python train.py --d_model=256 --n_kv_head=4 --vocab_size=807 --norm="layernorm" --rope_base=10000.0 --bias="all" --parallel_block=true --init_std_down=0.00738 --optimizer="adam_atan2" --lr=0.00167 --weight_decay=0.24 --decay_fraction=0.586 --seq_len=384 --doc_mask=true --train_tokens=340000000
Each number is 128 + 32 x the weight over its row's rms, rounded and kept within 0 to 255. Layers, rows and columns count from 0. Numbers have three digits each. The size before them is the row's rms in percent of the matrix's.

# layer 3 attention value, 256x256, rms 0.0719, rows 150-192, columns 192-255
077:119180124122088065138140124131087144103072096118091170165058174202113170098140081157179126132073116107077142117115099124165184163096120137099130154065130191133090111094126088117138145126076127
093:086116128137131053129093094115133154159152112091129130134057117042118128154124128147089145149084138155113138097150114150203132106122146116077131196148139120054227137072113119126077043137108151
091:137067139080123112116144166164127066130111127138171186174143129153129110103163147126201155117031134099101115114202138145153125146112131168109119137119124114113132088133130171129122149091097123
084:162037180096152128135096156039129132117126167150143146146086125112127168135142085081114068101151092107141157147096107142080134117084149177114113092074133089067171142138164153141058075124128149
090:146158175146179064160087137157148171124138117109124136106131098043182140082116201230159135114095073079177107165116104147105095155137120123133152141121130099153123168129141105173170102152128087
091:143118117155073109200111156162116143132190107120113179117160116122109173067125162115117089168095179028118103092069146148148135147124166115182163142133158145081176141105111139167177152091128115
088:148128122146087123166118058114125100122114108153107143120113093131136108104100126127167167112171160054075150055129137155124129158162135189176149122148181129152095147144122153162115204121177126
079:141142193076081149114152178094121147122128143114146156093129088211129105192139159103104095120219130167148153127121141138112132121094111146105122100098151100153163129167118128144101113088145155
101:170155119106091112108139118149085145069103108129104099125105154134102128163130118063114094110136109189063145078101087131151108150158117099115137131093118180180072104096103111119160140114089103
082:143152149148110117136141141124103175193162148120136152112114088141130145113145135135170109135159077113073096125148148164110138135124134071102152160173183178100091139133117075119139194094126156
083:113154146108107129077122153113105130107169113132109155128143097090093120131143133044124097089092147181130109104180118114118177121070096081158146038136100160118116131147122134118125136121139167
079:176124145074180137135121126098089146114104174142162105137156098103114093143126138093110151144151116132130141162151115076103117137075131083108102146136060144104182116152134135132138172153103187
088:110146114116148137132131147173121152093106098116108114089158162169094124133144107108117102142095103122151104161151148130157116086082105125151161109167122146102098104144120171130111152189158177
089:164120102135132143106137155055122106092141140140131159155101102167132110136146095111108143146069116200089130137109155138102073095201108131085093124134123131099110123085176064139134096105150169
084:158106149183187146115143120174158129122099149129155106148144134126105128120128134190142189123120131126161127158174159130150103096168127116143134073148038165103178116170125144119127048166156181
082:126079109149176187130130080100139159112135179133141092161167138081152088123104110165124109121159163082154129166081099111089138141096092172128137147183124113117113188189132137176072087155133139
088:101130161183116169141140132173168105168080156074116184121176127174130132143112093183103192222148114142154117135153111087155058148115150154172118129120152134109111108128141090147130137160125122
087:158136069159150134086117165148110155145120111087110067138206143092131072105136095078130139104140116130186127136217125112135110145091179123120115173094115138093089106156173083147199149114119165
093:092096145141125141162089114105166155207136057120155127151126128090145149192150145106127164147069151177121117127146126154148124107152142164141121134098118098098199156105133066124126095132156173
089:137127126132128171132111112110170118120178136080141152119142040131110109125109169188148136131120127113149136119083150105113087129143127131207135124130172114089151118197130122131056153172158084
083:162137225141124135131096130083144112136182088138136190137161109114135121098125173168135103157095158209070118155053129126091181130132105167121103121137110088064206195079118154116123112125127077
082:172031108096103149103121127129107192152130172138127148102095163111142153099112099080163120123148153146088127102071113106162186156127187164152101120141117112124194182112137089174130142122150078
091:118089118184129156133142080138137165186157159145087104142170123027144109134107110081109163159096166114183110118076148123101152136147140120157105172180156126138160121103173103128126116087149126
094:108076070200110080138126146148103020153113111121141197191044125114142145109138150068157151146059123130110131079125151140186140110175117143138116088069113137166136112082115118091145092164102165
088:096072048111167119153128142140130146096155199101117141154096185125118120161136117161136181111115154134075146145083116132211144141094140168078135150155075120105124110129130126147113142137108183
083:164201198145146061118163114189120167117160126136173139123127114113120104173131134128107177167151161074125157138096123145148101071128083126076101173106155093127140123123109148122083105124117128
091:134102150124105220106142140083121143162106161154105116127178121185148123175133095090127089130048074114183139097173135164073113121120168094127130090099115124074121157073111123129098103158140185
090:088124193154082164116132165087135142094071089140148151109172152150123165169137153138186129146171108135055127106167130192179125189110129132156104100111094104120171132119135032101155172126125145
089:152085154139162091112126112140130189163170117116115160111141106082152094130139161175115115132117107181203127161160169126166098097161096117096108157175154076075171156120177110152128067118165146
091:119137137143124132168111148147174101138138070140127106098085126144119178153118149130086111098096155059131078066055144125220126131130131140124141199122153118127192088138118094168137166117134136
084:104162095144090115126118114169114130141102100099107114129069133059090151140111151164159115131064111169131125103146064105212149136182142108189159114115133171142117098140075089120143118146107204
082:131175128164143112116135113147143171195159077132137117097138167048135101123137197133109110193157127133095125119120141116191189141182114205141135103125168117172076219127122064127174161152148111
094:168162157175164222115133084103096121159092071161144105130162125109130141152130140128105077115155127139087126103103169141138117137116121116116142152125154139100097142067153188118123113116166188
083:163177146104124065127138115081085088084130129159118116155140094140102162092130133079090150120177144123135105145042123138137148171123108071114122109158173139107138105091147127093102112122150170
082:182160165128118138123122152082134082148136028121138144125074151117091114124136212132149124145079124117044147074142145088161175152111111090087137084120137145091181081087067110109111116174122137
084:155174171095113173111165105173135140050081153117128084125162102200089117100129116101160145146149141105130090190112113124146136134135085147103133141090125125165114081179116125132115190159116057
092:107114157100180127089108119104113109092098124117125114119170131158130123157142073139145125127186152137094114134128164141099115106083103112114158126131150119128176088106091121056119135186161141
085:142156093142122104164107091139083101133169082139125105153149101111128132108132152146150100137172079112128132107084146111133148107098106089105130189153161161140134154140113062110087194141135095
093:147170165087129050136113111125139133188193082161134216133051141088115119109125144137147164132132114064135158144093122145142159146133121104114138126118094185169101115107169141150128101059114120
082:170198186132163138098132088145123154167159193081137189112123072059140169142126193163157106112090070095162106125121211118108107138152113146107115186181149105114163140117171131129066094101136067
089:153121122124113126098113146114090116131157107122124142100129054151099143149119152124175093113118127175103108100117140108137164150101139160110144139149131184159151148133112174145184119122115150
085:159147127092147121135141146150142099108063097123156091127146075129135145141157159233168161139130107183112102110129156126111060120185143108103126074047162168140118134112123106119091122108161063
119:129113159106102151088137147150143114136137093085180086111127139123185153149126121082166146165140101188141101089136154124135126093146092121189152075158134075138117158131118203113125096076153128
# layer 3 attention output (transposed), 256x256, rms 0.0756, rows 150-192, columns 192-255
079:099167105136138110109180096118132145151154122092101139156164058050144139205164125144144133094131139085118087115098103111053167142090165154110160053124102134140152165138099149084072144100145164
095:095061194128091125083122185143197098081128093137098151115107134159114147147051165113118154156139140083126113156179162123074079087098118150140180134168184071132143153099084082145144181148155104
088:164159147078075078154130094148146149140079131128159102129155072089065143172134114135173140127122124094087124113146092169130169117155069161137087082155131150104154183177122144075157039125140092
084:148099104072131159147124116150144152109134138099111128105150112194148102235108137111140116075108122167106056123150172124123080161172182124140108143106144120143134155090094109137110127202089171
086:121080090145099116131147125138121124102096151116126107174139156117136115153139113105138104205114183177121137162119187143148128111104196107179146164108188097130174057121086104146116166122125180
093:156103151099136091071142092136170159143187135189080104125115096105145144118119117106155105104059106117169133124145113087127132158060162123107120136169145063173095136074132147111123119164037114
087:113131107142139130110139138101146167166163109146143114152107134083178143117152135169151116091119086154113106147100139062061160145037154065111195158179140100118150110107120150099132094099057157
077:117068102140160111155121172143102163135160151058137097090114200132161087134125121156101139085132094144139109123149145102154164098128161087126114117090071139148111126173141163084132090145163133
105:096103113145098164155144158103080112159138138108151105143146093103089124110152121150120137136108140091092111158114109123095114203101077120082121119150089088113137161150151158105106126131097130
082:150109088137191234089077110108130114143112076066114124124185113134117129121121134051142167102157157142139070124084134137181126158164082164111129097146085123142121165143131167090149112156128130
082:129103185114132139124090108164163133109172143179197152102146143090091106100152052116098168130093132125126168107129123115120127104166127127130130131129071097092183170148092120103132083097087121
076:147169132129094161174119072105166091105110159119087136160225169150106093105197155138174151159116132152127130110102128153121066089126072162106107101077116143158153129083153104069126108155135138
086:136145114155139100126199106116122122112166144128115192129133168144180125117124175130077076130117151131108174054111132173103178140067136161184073121170118172131153111157142188078161118071137150
086:157133154166089170140043158138136145150105207151122129086155125170065126134120127185145146164182195123064128079158119099139158156165071119130135150137167120129093152152183161143110162172188150
080:139138131096145073109113092116164132129110144177168099180130090159128105145111107081090152140123109127106091091126188142124136092172085141125111104097124126083084111059181161144135125103088061
083:115134147155104045156112143131161115140068147177161153082153191100162135093175158139153141150100102187122178127133139143092122121111172131155140134087131105137134084094157112124081177102153133
088:157122089130128081139138067098147103056116151169146167178109118099097140122188177119143112084078114153158142134113083130122145086146106172140135138158163133139185116133099165126132108096155103
085:133136143122139211144102106102127093113095118106130122082108130159120092122109129107101116194125130128140134121098096195107097100213057138168039106142096113130161097109132115166106124152136083
095:145074189090078117083137135167196137078120156175107088143118110205134157116080162116079140125136158079158163127165188127118149058117168144123168144152191115119124123088106091075126129113170100
090:133123143132168101136159130120145146103142125131109130115120189122205115120103140100090107142185124157129124086125140085134156094095190124124144135134202150147137075157122118122127134163147114
084:203090156076145128162152131157144153112142139159090116129078159107139121172138107118123084157158141125219105121188173114153113092095145105102156105094157142109123152123104082101115114119192179
081:111068161164048128183130146125158152135137126097103149108129081151077122121166102118143159122086143176151153128165164084127156106133077062123164160090090117162022123152120159078076129116128136
089:115129186129144143106093160062170099108104119107173114153100100114097130076078125128084207124134111084084101145139120171129119086081070130098146148147139094171115139046125098128141101158081060
092:100120171147142170106132178128057156123076140156117129141092084174136172141080136124159071102182174101110145129189115119034177137118173158083157055159165124085157128180125143098150142093084110
085:134133195136117140083108106094128161066089085146038082155159095081094148120132146113111125133094131173123090158175139181116114127163123117139118146202140117118099144137105125135086191183163163
084:139098100133112126133102119082104078164088153126147180163124127085135106150160174185127129129108102100148144120117079101069133114157097169135138061147165120113155152147105121130096151175101132
090:107095096089194134185138089104175087129113102099182124120124096202140109120107110094118175152148142091102080145141078169133122097116175163082146118106101066163129116114180133097130069118070118
091:091069141144120140157136126120088163131188133154158073132117096113110138211184090043119142137158103156179116065087147108108131103102135190101141172162107125137063113092109206114068138107123135
092:168091118150089136112059190120166103093053150166174120095094172181146089100085154148114128200113185118136120135154166138153138082157069140177132172142162109148130134162078067135203076147191107
090:141104119143122071068150142165101117168113096174080113162121130119119099119125128109105092144092155133140158120136110176094132070160089149155173076135164139094000070154059155150139123122071126
089:071134161155088068093135119104157116108194066150094090143155096073122162150129161116123167125115120100113187181185170113076180085055168150109200107106111102160158158153139149076157087107130093
078:182130172117072149118137141143114116113108129095137097106082153095106124076138125139084127095146136104148170161132084174171096134128179072094129145104137121118085157164174114130133160113137086
091:120144108076098133130196152161156170134085120151112072125099190165142144121094149172060168205119095094166122123099075132135099137079168181126109147134124081162103124137147150164139158091186136
085:129146119156172139106111142135116165154152121152094081106194136124105126203169124101150092159163110093090087116144120150091098108111075141086134114127121150163143159090080180159141187111097142
080:130175100129127078133161131160109147105183145118083140166115073080093156122124108113163130160146145065139095150120187132136143106105181164092176088091104155107139170151162185128176100123151126
081:154169070129134096123127160128105155125158106124107110138157148047158125115168113180075150097111134153154143100088121147120164156166114148146124089167109128124105089158160131122095158119152110
090:160082107118130167118158174115095101081121113057140160099128164148147116144137145112110085147151142118156150086124092142081170161164115166132143095118093132159157077165110126124177197151150127
086:124123173163179150098118139069106157143110064078088073141083125111136106149164138103132095155148163084159127141054111132111111110144089161089124141118107174164083165178116151088186134138111146
091:160153115155132116137164121147164120154117195128141074104154107091094137128178150130197144149123143103098089122162185065169153066103096085115152107121154184125173175093129132132146110133151119
082:163082121142120090105081127138125119129112139121115131127116141153140167109145122171102155201114164120081085165111160155161123184150024127179125165142121109125114141155106103123181147168147130
089:145096119169149122164092093120092156099125183097172098100145224103171163095090111123098181133124140143124137089130206147141126073095126163079129083094105074106115152118138104111091138134078164
085:153109121104091142121137173139134153153117138115092078142136114155134121128114095126130171172146139083095146098173167125145161127149116074101132147157142132129097112094135116093123165144152100
122:158124125176098129154158127137163066096121142157138097192117182129098102122114144143065185127079102061083092131157105121087185136140112162140100123168142078141166130126161088108125156044161138
# layer 3 attention query, 256x256, rms 0.0904, rows 192-255, columns 192-255
061:116106124142142107159112147066127100116150151125162102165108138194130139058142105183165131061150048174123108194183112077107142113098160168137070114059135183122127131139093138120212143114074161
090:118142152137103144099190155166084051152082116082107178130135137108139149116141181091167101188141114124102127139134160152197148142174134140140163117122135125127129154148055116155122140093224126
121:120153171125137102068183137106118108165098145082101166127120134102141139155121131075132155205093118131157147124100135152215131112155141142139188130129141137079103142128081132147081126128177106
066:120130097177100147110152117123129098106134108107082152129142182067135165145124132137122155183108148171155132188189174116164151076161115146143212136089087114163064104080110130146106129158200106
113:146134146106151091125098108138124179122137166175185113093098105167119150139116094132110144106170092057135076100090123130073111121088112088102079151131147156104149141098183170091176145163061131
125:113122099116137095151086126149153189139126139181182083087138118160126122110124081135106162097149137089156121072100119121043098151084129086125107139138102119088123120123177160083136112128072121
060:141119088129117161125135104065135131107115026081104160160105073128117113149146185104142107155101178152120185113123140122195141105170138113164148127148142129148153178190100106132135112146146118
141:134125120123141097161077120151134204093138154179182101075123123119129129145111093150100139112160097085152112124087144131072107145078090090108099159103100124112136110102212147110157137149077147
120:127114127118154086143071121143141211123133181170176087059122115140117122133113101127107146101158114078166124117108135126039114142073088083109116138134122145102112124117196148106142145139089146
055:169132107094133122161151047160185105128173109133139150132181146113151075123131102059125137113123124112103116069074146156116104054091141075154092162106144138124137149175130161079126141110143103
060:142216134134111100141096136180112168101124130128141079142083118110156156160123114188134142154114103118125114161094154142141057126126102148113158170114048118092054120081200085150157144135131128
058:167153137157134042155089080148155218107153125134139108077135093095104134147140098095078131161119111073175109172101145179150152142063129101150086152143126164082166110131205158077145142042114126
069:146172038120120132142165158185114125117163091132107097099171117097130087143124162138166118085132166069107078147116158166114115075080095116156113174098082102145141136145141113070161116116113097
058:146121151131090076131084173118122169093063142135183143100060123124085165124105154205104127166104110125151152196104125108156169183139091136097071147077133138133085125127216128154156134134162143
061:109073145144107104127149162107109117127136173120083102182153135161115103071126112175145123134150163139105123140140126082169073105200127167137216097082068089190092135092024131167164132152154161
077:134118110154132182157157131132074085120114102151095094136165138149095130078154146103123157185118115131055126151118111161160131152180181155146110104144165130175216166114057120145119130047196118
100:152096134112113067100114108140104114184119152119156112097127139146201115219136117119117158112143125107194084128132132161051128088105104066113146138110079119126097127122171135118126126075102140
064:143113137095173154145153154104097054171145149127123110155137156133176128142099149122137112133141143179126158079126112142154092070145108149101179090154150152155103151130085131198098079124093106
091:177100110128106055097121077112085122177150140117080103161136107093153108098110084138113117138095112131141137153080116152110160130136166134189110165134211138151144178094134189136161187121104161
095:124173158160075110118161122097071137103135134119116145109097169112103122144076078193154146108152123181120135124068088110192146124165131118128149129059141144107074142088168117175137126128085197
100:088095142116130171157144123079146103079112144142168110123171077146179134133093088092175135123115126135074086095140196130110094125188125139071092090113137076133150151097145176157131110110103117
097:068109110178138188171091152110141144111065085136135056125167184182164102112139059175149171102142117105122093105109150128169111154181155150185082152117189124078162135130154102131142113125154121
104:156148081116108110129093184147086109150085120122219113106104129121131200112136063123168133094137067121092099108123175133097160121158164088156138130104088159081155175130119199125139097154168120
089:164121116165109143136131109143159143094145083149125160133163175158093180164120094168103025107114181130133116058187105158095156108148106118124154114088145118102061089163139131145177172098090146
096:156152193122097125096143152083103130138148126179075067143126089081090109151132116133137062124104161137150035087139166087142121140134134200098133098119110126101179111141105117095136129116134117
093:073122106122049143140132131160134177119140099139108118149186126138124122117167094155138150166056128076087146102118101147110090106196132038220110147121121151125103173130129188138164143097118133
109:088204155190145091109137094124155115077169137146094164130163122145129117113109129108125161138129132157123158128085115135144138190111131132132136141114135103066161158150170070186152124151150184
109:138198152134142101111167096121109115127138088152158171099146151116130165184160164179155125140125175088129109188157113131149182176097120090125098167110140115142146143083206138119074066094083103
106:088114106108128113159186127130139101161133150132130095166131134109082143179139137143167119083148051146168112143124100154071105148149123162110121152090139108180143084174160153050155132192135160
093:165136151084137049069095079120151108146136151095147110104085113184102110125109143138131120079149124124099101151138136137167184148097104105095105112152162167130129141136152125082155178179109106
106:136118179096161164171137127147223094171105127115172135123113136130138167147145167176120161158079128126121098129086102127080094122121135162109116132098151114124107173167161095118154091114203134
113:173098222131155164141132099072166122035152133173155160151119091145122120153137084176128113161139107127019108124143129133118173078151116077119119129087164125192109167104117091137135173123164083
204:142121112119132116174077107134149187109142130178187079097127112150098123126115104148101142079154136096122114099115119122037100143078106081114091153122111141134159120131194144090166136151069147
038:140120138148060087132170147149117109148116148130091190090082088160147075177117171155119162172153159124165127128121180148137140132129136182136173119166117157155135134100116153101177157136182146
055:136113131098154107128132192161066112153110180163122144140098121128183148133152200155149087166123067060106090130135136126099163146146136129127108131144143142119130107109089158169106155133128134
165:145117112120137110157083102154152203109143146182180094087133112143122127153108083134101146110146140087135116101090127126060096136070097068104104153128118131114133123112194149093158144145058143
164:105133139145120160105172142115134070130124101076075168163152151095134115122143170109164114162098157180096157155160118135196143123180149180153165103126127114153128139152071105167104108114201125
071:136090135103121145100180083128158082121094071073106157157095113172134121143146201113139113128144143108102116102136113139169163132193167150128146103173177147192163132147079104143075084120144129
055:101157127112098134181160211217117088179110121166090127122183139116139131150124133169090128164135126141122137204113114112095031156151119109128118191126135129172115113145118164124110081125159157
089:127106104126126091140073141166136166127166160184135109057155162150148134125140100149130120095138064075136087121115136103042099133072115093136092122119119102101108109129180133058166139131091150
065:116087106170096103097130162087112151137165128144124123085163152166088130075147116136122149079103084085083134165122134149087167147118161141151117117107118112185194104112084096044150142067089159
056:115104140109157188135152145130162066155111084132126147177088135158103121066119152116142128119132186150148130071153129110112137150154143147076115103142123119179157171199104103158114097225146149
091:141140122108146059128090092141148181150131132175160087038157145117121117178122116091101153108123127068145099102089160151066126141074124074133074140123128136089125108137181158087155160075105129
075:119114106162131159102164122100133089149164113110065127155162135144133113121153149069161130107139141112091133117154134128126179101164186148189162091156145139179170126152059150107096107078150120
071:122156154086159066125101124118131132123105135150165138129130130143143100162130107139105119121144123130155106045110126150125079135116075084143175166142067103110116148179198140125134118173156120
059:170169105127106073153116111162158172106149112124122111089141093146140141127155147084093140161117125068115079161115135189146146141110133104153080156101129146106158102123139155064165184030174114
069:150129121095096078113141121166097171108130143134163070070077157159145178145125085152133135147157134096122119117100130118081148139069100126096158145130114131102138164130149118159138125108061159
067:097120126156129143113146152134131083114112098125113136132138139156135126118116194141153128083063167134123123124147113146031160111161129116179141138176126121131167138165095119127181093143139096
080:125135159178109116107134139089104093165126135137092135166159150120126147057123084130158124123167152178098139123105124103135182114175145160136175128142165126131175111116113160175088105131116102
096:108087099108079084074110184111137146108086119163167082154152117121046109105115109148144150106093127098163151169155128092120176143124116093149109147083077097137101145127141125120171108158162153
110:136145124155150174127170120174100129125176078139111098146122163120138122113147147148134200117090135172129128104105146124087127083142127114126129153089106190122135069176127095075109113097121135
111:118171133125138146145187142130147139171118120075146097103159187111114128178153116157122080133141088093107119159142172145163130132137095150099137115136133071135133091114097089096130092071176186
098:131131143108179178147073107144102117179143134149132147128152145060124136173110118163105133157075156112171123148086136165127091114107090109079113153151128137114120105146123084114130188149161108
105:120156173124154119111056126090142056102138115198125085173127114092141146158097149179130126159161115107115165105151102103186103093065126153157115168090113166155139102122156187133094144178104137
101:059114131153127078155105137221081138127140061083098172126146122123160194080111138172132156101175156111017105127123158187111150207119108105075112085145099076141095095124174125199109139103173151
092:080134122180125108112128121155146110185094113135131136108143092072148119141124163109206116074144175045112141067175108142090129083099094138092135109116113095147134057140041127086136160170193125
099:132151125070210072136111121112155135100113066176093151144150121147149165140177224144130128154157106165097129090128150118142148113137104126120160150134170147158155119174128115172147136132090160
095:161139121186112164142127150139144131138101148145111160146092111089106104122130100138097106121091030128141130120177183103192098133155141145101134126142138077149109125137148099115133139162078192
094:134133124202115115137158134088056102115147101167149079136199093124093148153132103118084219156130145156078136169075164150100117086170133138115116189163126141167093151136049166113160173079089122
107:111152185154092126178147157175110122122058182066148171090139110075168077084163133135149103128136174149122107155109129119154099131141115098133140151114138154168175151115116121159191115123124174
110:130117102097142208064104148136127102128118137199126142134146124144120119133164137150177118175132159149147109133159149150144121084116082187128111081097127103034136131087102199094134112109118136
090:148107067112157105127121184118128108188184086071097113151100150162169100160184136109101120101173155149125107159144114086149181128172171177145126075138188119132117086113118065096133160145153114
104:108172102178140166096107110207116145093133094129073103068180094105127088131133167082147163106158132160162130169160130112135056086187126127124045172161117162153116133074110079148125122107128115
088:157097143173123110145097111126069099089124151071079093186109152188111083169139126120132106121084101067131151166130118142121174134148125161095142160122103086094155189060106122163166103100089107
# layer 3 attention key, 256x256, rms 0.0817, rows 192-255, columns 192-255
063:125143079125160164097156142134136113164139180112138108132081166125076108152143127152142096127152109088110118155139110089097069101087108121132117084165116093165131113090126122151121129169075178
055:137086151062057065101137110109162179080143095096146112183121131169108146089116152176127192122124182154123129067124072141110163114120149140181166141105100170073161160099145184099118108108116122
065:119137197081104081084153128076188174081072129130152127091136161144154088089146125118138090127143152177119179139120097162147103132141134097162098140134095177077156178146149158115091093077126152
056:114101060156156132135103062115110114127159094091068080158112105072159150212101143113116115144074091172106100116137124146161110095170104183095089190109126097140089119120062068148189172120118146
043:177128112137102122131182129099174148215140082131138111101135111126142067104147155137141122120108111153161110184126063091111148127130085072115168140125114065147183154186056099150093135137144120
046:154152122136104155143151134126158154140088123177152119147108142182107089088133135217143117136111144043156111110141135111105147123134148113119148125154145176107168102146175106123147122166131126
040:086152125152169097132141029134102104148181095120117158133076163117178181189128107085147079135135120152187126145142128192155120142111114129158152133171153150150104111108113133118072132140126162
034:149039128156164156139145105101173118095150155200104182122182195160097093112108140136111095110157161082094158103146113102123058135156070123125154116172144169148102124111111125162126125141099163
037:135034149166144197138112069110101158132134094170135187098122130199117078113112118118121094109160136075082134079118125136119076138177084137097103160153164110149133152126127101151117091139103162
043:112157097152069144105143106116120119112130055142146138085118055108126123097126150128103128085112105156089125170127082150120155156120121163092082184101124125136136081184142127075103142085135131
039:177116160130115163150147072134182073137147145152129165128144147132149071120105128162097092212172100066106144108113133119124151098141056134117155097062146079139106158098134108138072037164158168
046:118120123120064155102119074097178128145179100115159141117160110137112126159132144125135122136144076120136177161158068102094158125076079119090110147084114098136144154129152091056048094142149182
051:116148141139095149143101117125113122130157081148114181165132088099104130060101117190097126140094186090127129083122114126158160112130174165138136110108172174144144073114158137085158163118148154
057:130105084145118139128127089134184081107119154110109155125133156108100112157081142131140145179152134168106190168128082130147132144154109152126115102066069039131062167077086091125114091127088198
068:132185176088126137107156160116172145107112159158170148129103135115089136088171068133121117141137112072168159192105075121132144092130131083120168110091087178090168117128162124135116089128192143
053:104175134149123157124077131143173186050159092089131125099127095132125138161149113090089177145164119180148160181110113159146063135099103085127093152124087115162210084139197121068151188166105169
062:108078119080133127147135141100064114136126126149147122140111163180147114116139143140145107073121097102130135115135078108133092102131086107148137100124109168138140189118129113101064125122173106
090:159117201154140209169145131148132148139151132120106122090097155156096091111139128080122093169102102139133109035118170170116091114082162162145152091113160125161156085100135143147089162156105051
105:123144101104147102103036155141158106139130121169103132136096124057159095122098136122153080174120094093111115204093137195124106149089117179147108107138188134128142150083151099102167118149135202
111:128125117142149087184105139137069101065135126125091131116153097094133096156087105169087163120122179178140088161125083087128134104105163101133137138147072121145127162076147121129069142122116164
122:115126044173133139168113090109114092149085150145150171102140105133107102141104116099129139121132143128061092059140208101163115140120121138078089111116156110155083142069119130148104141147088105
125:090064080159110157170131118087090145091102119171149130159133112194160128124134070138177153062185130121121077129064147119111153197190134147190071140184186139108125156151147163143132125110118131
128:142174184119092104124120133122171144095094169162149159139103143106100145092112088115126123093182102074156077116149122159113113117138139169199128131114139184074092134076059129134142069119096151
126:190097143160132173129155103111144182087164096151088141126113079103156116146081146149087065148139128147149125126145106134137174107139096155116202079093179116156128115093073151112159161128088141
134:115140151130139084095134100085125127123145162123104059172098164131131086152107177134166039133098178135126128116084084081166136149099158177151142118149140107072199151150131166078102129053110142
137:133160141107100102126166146138104197110207128103114127116125133125105108077171090165123122095108102143071164140086128114171125111217131098243102138107092149103170201164135153142189114156143160
136:154151112201105140093144121046166151065117042111087192110117131138122148099131142108147132108120132182152127123144144186174159208138126073148168156123156109125100098151150119138121148149148151
132:120153085142094118128169110132160144143100089104128102107116117158112173146154140116163145090159128103137122160139102094132163153111142162100133107118104115181157133133121126150125140131155117
134:140098106104150097114241076141132085151136133103079092149159123137176120133111136089151092125114091152120137117150141146074119163132117189109120155120101105154098150103151146107098151167095126
136:164139152129103076069119127142140055127152070104084162136143132141123152116074141193147123095118142142121118109138156122158159165099146091112072132133170186118171149114141157146175143139119126
132:110156121104163201077142123092243114130131173063152156140112126172144150105139124104155162101168114126141108127131136085107139097106161130090094164106134149115137158154103062130137070139134135
145:194155149133145152103129143124143124060137171142113099135140104145153140129160118122100169116177101090133110091157204119141115128079144091082116147152126111118153163092111147115145130116159072
044:166110112160177169119137134139108155145114127152199154120131141164068093108124125091125131127140197127135112124168073132105122118161127135168160073102128137113170110121123099158095138146114148
063:107174103139111070118146176117154138115187151127118095112144174113125110139149119084171112124083117149054155156180087068127171140081098083207126129111114114095102162071236155173125094131134164
053:102139052110159111153141160125135124170203095115086119173138117134118100162102121111081132135159138111098126043078157142112138087065115127144127140171126107127163087063191096119159140123098128
047:119195071174153155124140164079157078093100114176140092140146159072137078177136125098171112109095145148083105117123117094192113163158092137151175174089116111091125117161143082163155154111095151
029:139131128076123047101187102184072199138124170065143129130085108135132156218144147128112113141113070168162140152115089159129089060130136131147101097077133097133129133125123104127123125114150105
034:134142112100122085143103120124109126184139085091136100142113100092175148195144120100080091157123054178184093144107094150150179103072154110089134145087105151103116160139113145090097171138159089
056:129120030133125190156101134154096035092099115137133164157126173097137149146105154128157149089104144107096103124139128127160138151114124139084104145118169159131098102157100122161162093105110129
032:141080113098085198144062116157167132170123070143185121131174122157121065084110185154183114122138106170088150087118115105096111096151184119144114149097084046142164126163147121096131110174110169
042:114101122107077169099087163157170182150107097118131110154128108128108096168144107094152163126096124168129090108122168121073109078122208113142074127086093107126162120131100116090112197161112137
044:078169125186162118122122181134076082075126126127084095151069166143173147129089133176120137096093101130175075084129198133136147095127149117132112132118114123123124159082160138118186085102109112
043:154156169138057152089096093088182180139151107110168163107171110108139110147117145081136095152167088129128152116131105109141146136070137127099094160065120081120151109152150126079058177137142192
045:122167154127107090137102172098142194151137096106131075157100065113125164112161094105114123086048134151160110086146153108157141123062172067127106131159153158130154081160166154084155226127148089
053:120062105132185172144200114127038046101135125146118171156110206130109111132112152164134112140116098077134125164117111150126085098144094153114110085163109113147141166079130108140066040138116121
052:103131114129081128094105100075179139125131069116172154137135116096095146092115147185115127131137129128149191195180053090148127152097133121078055140095080132110179154141183114058088097094131220
063:112107074175105152166144145124142100110164142192142113152145100141135108164110124118150122114175093099100065115061158115125173128178049151111128178109154091150067120127064096161180119140117105
052:124115106137081190169102068131107170096131099122165114119149087171121144117152142134115193109150152142114181196106140095164074121135142051126060184139122141108175134150158113200107132112171118
073:140068119100178082155162171117096106154153151109150036128087158170123110179160145137131176095106142121167188126160136113075172102135141121108171146150136138146084150147078097126142136138115061
056:165090107128113117145113131125118086090141109144111136200184119164056101120116125120167118157170144121135138132171133126114177098121105184105118146113131118145057183140147079153107104178105138
089:128152148130149110140176171148116127159165064145077104166157082135137111110136095182108132129150127127131180098090085149117186137111171106141171176170122122152169145159173162112150170071094100
105:125196111183101128125164142105173124081129131097142129134099141116113152110135130124152087118134097108125104136050148087160162124114141094108200106142110100141115115149130131108107053141162152
118:141093153129143200104133139097114046158129122121151087097162132148139121162138130133135105105117096123098102114103121123120071057111084138171132170108143112130189076142119084195109120142155094
128:108166144154110112183089123123149095136110109143086174156158144142191159141084126162135152178109075157166155118118162112183134164102150074170130131122131154181145109098136120144143117110120157
132:116118131160136131131117133147071115123117076120149191146109149109120164100126142171095122096189096092034054063142127128106099196107138147125143120139078179123135120153187111210159126149179137
135:106127123191092103135138126108128141206164098145142184144171113140138127152127131082191098069115138063150103065142094140062136128144108132139124109148131147141099130113108156135188123139140102
136:101144090096154068124128146110152133095116075159113074127147128113174158125166160156141159070086112159096094130131113101079145121209107150134127177127206172099164115191097124125188156114104112
133:136124161133122173127115135083135098130146132138140096127090073110108093142135115117157109145128058141128087127145147072189136138139146153101100150137152056118171102104142158149128186131086136
139:113116088126088107155075114141074071092169102132081064141141093132148166142150109139145158059147104149097181174103165138128096126140129225141139112186092136131100126155097101130126151109086127
141:126169126183102144133189130125106144103103157112105120072145102099168089140129114140125087115117129092172150128105117107137103084174097123091113137123117096199161110122122162190120109114093113
143:141130150141093191104093125112091105122125132245141199136114099107146177133157151166134114141106178131087178155102085121088165125110075127105059127127113169063098129138080150116150098129099158
140:163107064125181160096145134141091079091157118045077095158129181142141114117153117132134124135147031108137164145178141124092223134180156143160120059147203146094091099073169118135161101161124100
135:132156085142134127118105138085106170075166100174127135070166118118123097167093159074129117147176130133129150139151149106139106123168109127128088180135127153094127147092129128164084085154105139
135:141106128150134198142092115163101073121115105099099094179085153145105115179101122117114148100115120050159112163115064145121138111181156122077140088137110104074127159133067160148160140123138110